From a checkpoint of a small transformer trained on Wikipedia: RMSNorm before each block, rotary positions.
Each number is 128 + 32 x the weight over its row's rms, rounded and kept within 0 to 255. Layers, rows and columns count from 0. Numbers have three digits each. The size before them is the row's rms in percent of the matrix's.

# layer 10 attention output (transposed), 128x128, rms 0.132, rows 30-31,61-63, columns 0-127
092:068119111140239154141122133156120121166161134137078161089106118184155133105190149146143152111140093137132096151091078133150153141167148135095120127093166096179146143146192097138117149115161159149080107103176062127124048097133175121109167138046102116127127132132094159162143108126140122136162149167132121184126118116157137105111074086148139115150152137117109091159126163074093083060198
109:128077081138174135139121140072135098111122107163154187101099162150135125157130051096106137144088117174163155108142064115110053116125097143168101124040135103181119125151092090125106092155191162084102131135144139128133116167158140119149098169102147088064117176150123170091149112108157098187136191124101155144118116116209146102192126129137132099123133135086135113109107076142095157187100
083:192177145116134168122104157141098184099163098060113125142112169123132103114066203163127136126181128119102103100184154157115126138107154140156167162160119141080148109129112135146184133084151095152147149155102132124157190117143137102191129155154193175053151135151131173135081123104101141153141139134148170099074091128131095100131105144188107146047155126126206133114058121146142139164119
107:107105118090085140131091077112095152098098120104153150119208152118116156083139107149162103123120130139137154107128171068099096072103138105157111121117097137196111150139094202171144154117126140153139143146169082126160061135096166167145117119111229148140128129147065174124136138117158139183112151134113154136095094158097120228171093204096100126109188160141098143158106159117151127128098
088:127143097151121136149092118202084116129164151149090073132138114126165118168164205149166156131184165102129105121141142123110158120161162074109137122122189152149107108102110175162142149146115105127117081216163124105135073108097142184096171136095087083144133080128088138139162106176121150086186131112061119133148134063084182144111190178122150154153109097138132154183080165136114101092119
# layer 10 attention value, 64x128, rms 0.125, rows 30-31, columns 0-127
095:092165160091123050118143132145154087170044084150112077117080061155174111159129114115117106171182141126126129151172128112137151207126122103107110120139088139086160174107163090124141122143082120158112095135096167157164102160124113092139108157123023123133111121119150120159146097202111109099077134151134126034134159131143169075157145107117124107123147124129079127059132105152129128099129
102:119221192102124143131170161068191182085148080110186164103121155106071096138153119158143149149116123168146125156138139100096125102137139180125141158119121095142156161174184081150130072130124127154114149099137068101126142160159128059094140132113120153131111123114122117126187104116147084128133109195173135109067161188147154154090148095115085113125181165131150094145140118156173058091145
# layer 10 attention query, 128x128, rms 0.182, rows 64-78,96-110, columns 0-127
139:088069158179106187149145110075206140111127120180193107191166075154087149125103121111162117097159185136143078138105148114097121149192113140136129099148121114156130110132104143135140156129113152027137137127166139134120146123157115165141180154133143104154117132178192147187143158102150099087120144121210121120109149121113148121178105162144154174053114101115118157101073097084158126136107
163:131149118136109141132128055096158108119072162145111125157122168124152138162091150065143206127116180132116104182154142072105107115141076127108148087102107185128101160132149151114141145102213175109139068170096146126130087177123161154176173154119192141151127104158116095118117078127151114101104186181161102141142111206149128143127091154115123160155071136152126068150142175100112139190157
132:098150127135098171114095110077151098157126175113086102143105125131113160144090184109086201124144152169109122122136133065124119153161089148124138132162085179137130112162123124063104139138150138187133113174106142105125117194121112102114118160107172116113122099186137120147087117131153081070113163138187096107160094193126173160111138140106102206154105118141122062107132080060091066157198
097:116101110109168133134153118203102115127107095107131058146114150143178089100150145138163159131122070148091161103145048120140074079143146151123141156129117152133110114155108234144061111101110141204169137199138147105107067167122142099121131139153174169141073160168117118109156164135136144124130173148146167133065111129099198107114175144131104138107172161108111147104070120150151155121166
090:123103164156137135094112122174113126162165124148123082129202158135113106110139138143101056118072121136172196102130107199062122095129179070116100179148132154134135143142134125167094136201090100133174137175133103116125105127213082124088145150183109110168119121145171217141157123079137113120133081133112179109127153120141138164120121128174155135107147158136149149157079145177102169078089
065:086167105108100156148108078107104160118127170157108161113124156078112177143111148137123209078190126188097121166154197135163135127134133142115096080104146063117160154134116133147122184070172179151085157171109153123174094142103177160146119091103148121136152144093070034134110167164120068110150154118106126130191147131145079157146143167118117142141146118120161062080144115106114105117124
102:054099160088100159114126098100134152132089140135155161148201130100143112115113072127126116183155106130167152082072132174175096169110133104178127152156140082114169120142117159091110147136158091116078098061165131126221157144129176160101115077135147079104124126149125104145139125134071102167139169087096109112148127109199099197126171120105170134092188145163134094154168097138132148097096
084:108123089101130149115092094074181143114130145158124107085186130089169144140179167164124154128106049087109120136141141153111147137087121126152124115144150104152106111159219125121142159166142148115099059193177103175160055161180088112136103183112089116148109084145144151100094148130138112046106164218156105109130123143151100146099127112162105110151131167134135048153152156120119142096130
078:139129145130172107188137152135138135152170163159121115145083087129129148181144113152185129141126142087134119173100141137210150133124137128128159134121107095096113124154163095168126112096121083079129177072042211181117235081097134106102097097152136166096144136122188086144130128164102133173181175086163158143145167100155117130098107076111108144078146169095111124127126098091130121155106
134:110132085090129167153123109100154124093108134132121132114121127140141122133111183119087195063124096081092133168126191050130130133130145153176138109112123143122149129169119137118128162100172173176087056184115141151134068163153117147164146138088141116070116061152100113119093161172134147127102162186162084101090178164159112125151124162123103166209115172096149056125145170105134096116184
086:163126143121125180163199130158082108142139116133171104180096133149056125146099123137114133180166155187170146086133119121111108099133153136135140141077152136102142093152119113164176130114145101103145227123119065076097150089076153127092107094145163128120144133147080116137139139177080140130167123128141115062144138139125199085170107102136122110055161168083122198121065116134124068091123
103:095156111132089140101118128106137128077136125126105133102154158155152158184097096134116085149211114046169223119082082151115144169115160152116124135158126097144108171188149123126150118160104111099152122065175129127184156109080113124098085047139158097091118096192142163138093085129078114166128140143075087097115131086162130173132146160107160086068125092106108132089164150139137111124129
086:192145148058082097159180110104111142078100132109144135120036143170098118133123108119111123157138114108116094134170178096133118111135139150169089159079137198075120104085163111135158116128137092107154139107156087144102144095077157149138148127082141130086179102144062100138129085165068127161149069119111099126114120123141131135115078128144168011091098124132133170155094084081136099148140
090:049125090169109162092109141114184143147130053144136071086160094132122195122105105104148129142157106144175150092097125104145123166104149107113173099175139058097154131187138126116080112111116098118133070079106096120178171129097140146092135100102121115130165171161162154145150099138079137097167189117157138137136141092175135174087134137074114146149152131190102143146170118097087119120221
082:129139162148133137135121066107152149131111197091142171078183164176156162118136085104120105198138107135145126156112082131150177126107154132101150137160137118117151158103107156126100128093106125131118100074156183116191131133103191144139116122100181125142162189148097101095169069090071056187142141084114078130131100118154116205131167158148189111081162177150087148158127161114089103139111
140:132158070167081157140135133125122124143144076141124165129119105099130152101103136131106143166110165101092149082098131187098119176178190153145131119090144106125119150157090172066154056157134101135100122131136088104162149090167129089109124090141146192160153089087139141099082136130081147101155069047132141108130104091145134129096157121145079090143061065135185127122148091222096125115165
155:107137106174067122147125173110131128128127124121110127123161137141117087065147121138146044084151153125148151101143117135130143146147185152194155135122141102162119152077054143103156087166136101112081160080164114140145177089138112135065129113152085178139146132096162194188123151068080102168164076065112165077112134115153090117124168095183126092097123086150158149139120119185170097092120
111:119122126149181133110097158119144046191173139136096149106129151114104127162077128163121144109137139177150123105126143078156196096138143152091152164085132096120104149154142101151162153105073136146138158130131155097000122103126073148098152157110110108162127142127182160131126171088147137103124092164137097129118088120125088064122103155089132132116148124162173163114088057092210156093129
106:137082189078168083143113164195131132103128143134123116115071135158156088146168109172132070092157116138110145099110128155076110084130133153089108207118125142192091115137110130159109112155082173158200168175149138117088058103161087083109106174198098041113149143121139164112107126125177085101130083125097151125116143148070131107126146145116137159117175116127081163161123150135130141130089
118:133174136115153154084132144166160106094101096119122076112184114109120133122136108149174099111214093114173184051102148169102127121188120073083067165158110150156167120100108151140080105148100094103170123094123131107157144147173071092083087115219123149113100157103133176115078105142121103078135121116097116096125140096107194164086183095152125154116125097118157147178131115167108135139115
065:096101105084147146185147133133099138152131177131147139113090085139122144166097170113135179135111157136023083177106154115148132109118116149148134096074189122100092105117110144137123148068154139121106101145150087166119101143099200146182151141016182153117098099124080035121133131159137136122164144108193074145101157100100106147152076154104098118112119099128094090131090126141129137122104
091:148107162140086167158186116158118141100120100110177128162112088136097133108103156137153094084130176133129178149107062138127147116118180176124139151134122188106112098123088064079123105151072123091166164127126087093093172083140123137070119062121163152098120112182144145191133161109118138145115101131119129141068219082119096178130097130126121131051111117108209142101178094122163137123132
084:134111131098123147114073157131127157173185131134129142147140131097076125168146118143058130049075128122150148120112165160085092191101115101114168132146088155074120113118109098107184129156113089117140170148109109195121174084152058134125115147170104084187098093167134170129149123135188133094097081183168146099047170145144123140125090103151097109175155102132161159100152114118127195131158
080:172167101105149156145128122119086090091099086148131153118195087110131120146122128132153104164129047140109162095154132116058162198025130043084158038103104129141164081167142172076174143124128102133111137153156141167198147075086085098135130138170156114130167115140153169129133126160140159141095132144141160115135111144151157127105149123152100111150103097125179065129139118136156103124129
124:177088139122124111143075106136128105152070139136150189146153157140130123104104148116131174156116151112157141168173171023088133130147065145097146110123092214152108086119171131136135185114144177134162131135155089146120118165095111165106116196113192115155129118162115129138173125090151111084075191167106120086109080176124208122157117083156148159152108145146164145134116150116164085138158
095:118135066134167118104096163155145097194184136159123165128156074106127170094178163138109101184133093124125152125053123166115086129142148165071110031099153078150118148126101136121111094140115130080141141131178117096126112083188093136136095106157167105091137130093176168134170094123168167158125116123033128171103113109118145108095183136117088138174166140139146103148186137145156165149148
100:092100124152181163131173151077141146179192163165132083142070092137109108135099150149087125124120147155080089124079136119173085097170106149133156144107115138115090077073099085132136098128111130133180145153092097103047121096148134115087159153155149151125133107093157111168171127115171112081113095145124128153126168103085030099126103106100088147100153151149134169119094114056149195161179
088:109149174153075158155092086092176150056074146158129101166112195119143148138107106123140125115079150099194149145162115149106146142135129117167119192155142150163195175116127172142090165144137138059170105119118110093175086177138166134095150109069134125110161141211066087120108117118085179149120182159170121116175139096165157158114133133129151156068116120137146148157146130139069130142140
094:134130145146171120126148159159181121135116064143143121151151129140109167126130166132071135142123123102132118187113133110181098105186140174151158104134197133145112074069170145143127172091086167107166138156069148173047123081159148150096085162078118164124137131144171114118106150139125159074131112134138080130139201123118170069165092142092115172086147180113159210103168126104108158111167
091:153147145144125123130133121160130101169103116122100100139052136156098150135164198058130155079135128129134128175134038149155165146095111147109148125063112135066078118091100143104163123124083145113153131143061180126108138137146148138082198164069111138177139147114147082147107126143096108115196156148136083162092197108072134124084072141092115188148142135099132128142139116153116154080185
# layer 10 attention key, 64x128, rms 0.169, rows 32-45, columns 0-127
102:141120064118106175124180109122112108125148099087035044113132118139116100144149139161146108151133102111207123141111103129153104102101154134139144141199110130150203143078171096156120146112155171079180099113170125093139118177112121145154134093135075103050150120118140122110169084107051166122115091139119150103143065150137154098071156136157135132121134099100130105166140211120099114117094
120:178125187105148118127073143137097114135095133149135146102122113180115114127136118128121090150170103133161131141140109146138126072159122163117158179089160096109111150128168131134171092139081062180114123112137164107030156106144086108062132149175133056074111142131156153149122102134105189135166098081069073175111067116085122069162102101072127121069084106124154173117118145132177107116122
093:136135113102125146129143156170115146115171122093112212129074128093134100131101173103140156159102107126138156098143150169153078171118117126107152164138122175178070144106086134128136100159105192147138062119115122118099038083081139127185092068205100171101084136144097137080099065095129124175124112139123134160116108105109127139057082123166111063135112123138166164081150153090108137108092
101:183141197080155176113111120155139144137188125142166105155159164131143133159158070144132130160106133136157118118132073161096078132127105107051152140137117191072149137142176094127132134178106076125117143171135110174143192118143096143105068188185171120146144169151127143165127089219150152125100104156127110111163124150154182111146211092166150145078130148149153131113109112087153137155109
081:143089099144129141143135078139114161104123168174085142195165094143104184179153164098145196099137118147053107165112145096088120180151100118110126108166124151134104132205129088163117138100101171143150086121116184127163120142200074155132161116148126096134157095129112118101054077172131121104092140159114117130116129152166135146131129107106105193158112150141107082132129075095189169212143
112:077099114128122129127140110114121082119104124111084172109093152172140167138067165107153147101173155148036116137136155072154142103154134182104133061087159117140162171070143156094129161089166127143102119072157138123177113124087191147150184092068145132106156101121110000107143103115116142132184167115121125152099101129144118172141114169091129106171126088167150096124125131124131115122148
119:135082202099117142122176123139079162105106088095193138110105173113114147099099094143118084116168104119122180125111126194116108083097131082131151173136132098104135105149168168132082125173109100157105121095164138168129114109121109195140088144134138089118085139130103135170182193122078131207169106084157122113125101086127131176103172146083172034087179137141122157081119153156142117124143
096:129081100094113147130124111139178144129103152117112149153141087169072178186109160114131170130130172128074125160103189124081072139131111085089180143095085143122112119193139077137105119149154103103145100094102140157165082104172092099112162139196173073129137094113091080132091112159126188120135105197131123176163151118144102107140083136078131177102138132106144097101087153073190148187124
091:161144133142206128154158078133066145107128082151082107147102152092091129107202078160112143123114116110134141093105040121125124148127123106139130102099100121125104123107136132162112084050115138144160194140142130142115146081097095084092144091121109081134159167131166145111135117110135162124096118130091157060173158179176137136030090109160096147159147107140180116127122124131097206163183
125:079155097063149108125118132076132111079092157095150106170130097141117181130143126076141140143106129117115152118109201054124090086122070082164087084113090165110106072096149130144142184103143169146164121156128132103096091152115177139075138134124097123140137115118097060073104087177173138069077107175085168126127106149158132065126131120133088183114054118114107082118107161128143140126118
104:122126139133175100120136060121079086159165142128080100138157156108105171123179124180084169187173095139078122096108147132102146052134117130122131115085102134117125146117156184156118101063137135137158197151123105092138113150125136158105091143187064105078152126117118170123132109132163130130103187123085133134181074134108173072084169141103118102143153160149119123179166139180137213176140
098:129076136107114151123131103170132145119136113089169164128106139118082141185087147109118132140144157137161100135132145155119100142163175112101095148128204125095127143086132175110113081163109128153084098105118062093069138125153088102143096122146123047120104094139098130153126083145131162139142071160164095184081101126176164124142201122090150060072131082177169160152050109115149053133104
082:161116170108139066139144125071139128114080144125157138107155111101184081127153100147079103139091110104128157102105193113142128074054115115206102128161096164136139160119139162143160133104213120124122131148103160121182136144145185184155115118076147167143156123136087032099094104139138170155085181129113163119104151065095082085137131131097120088120121116127124134138152165119066126077092
111:072165116111122086089131173199141202110124106095149131110051161111124153138083116155081085080166105149132176100103127143109136149120175099095100079116182133089126155077117150131175126171131054134063149123104141120100164070143120131105124127142121125134169124105085178162152160159159114114164121117095085103059161084152127122107124121143149143113113114132124173185180133199080106108166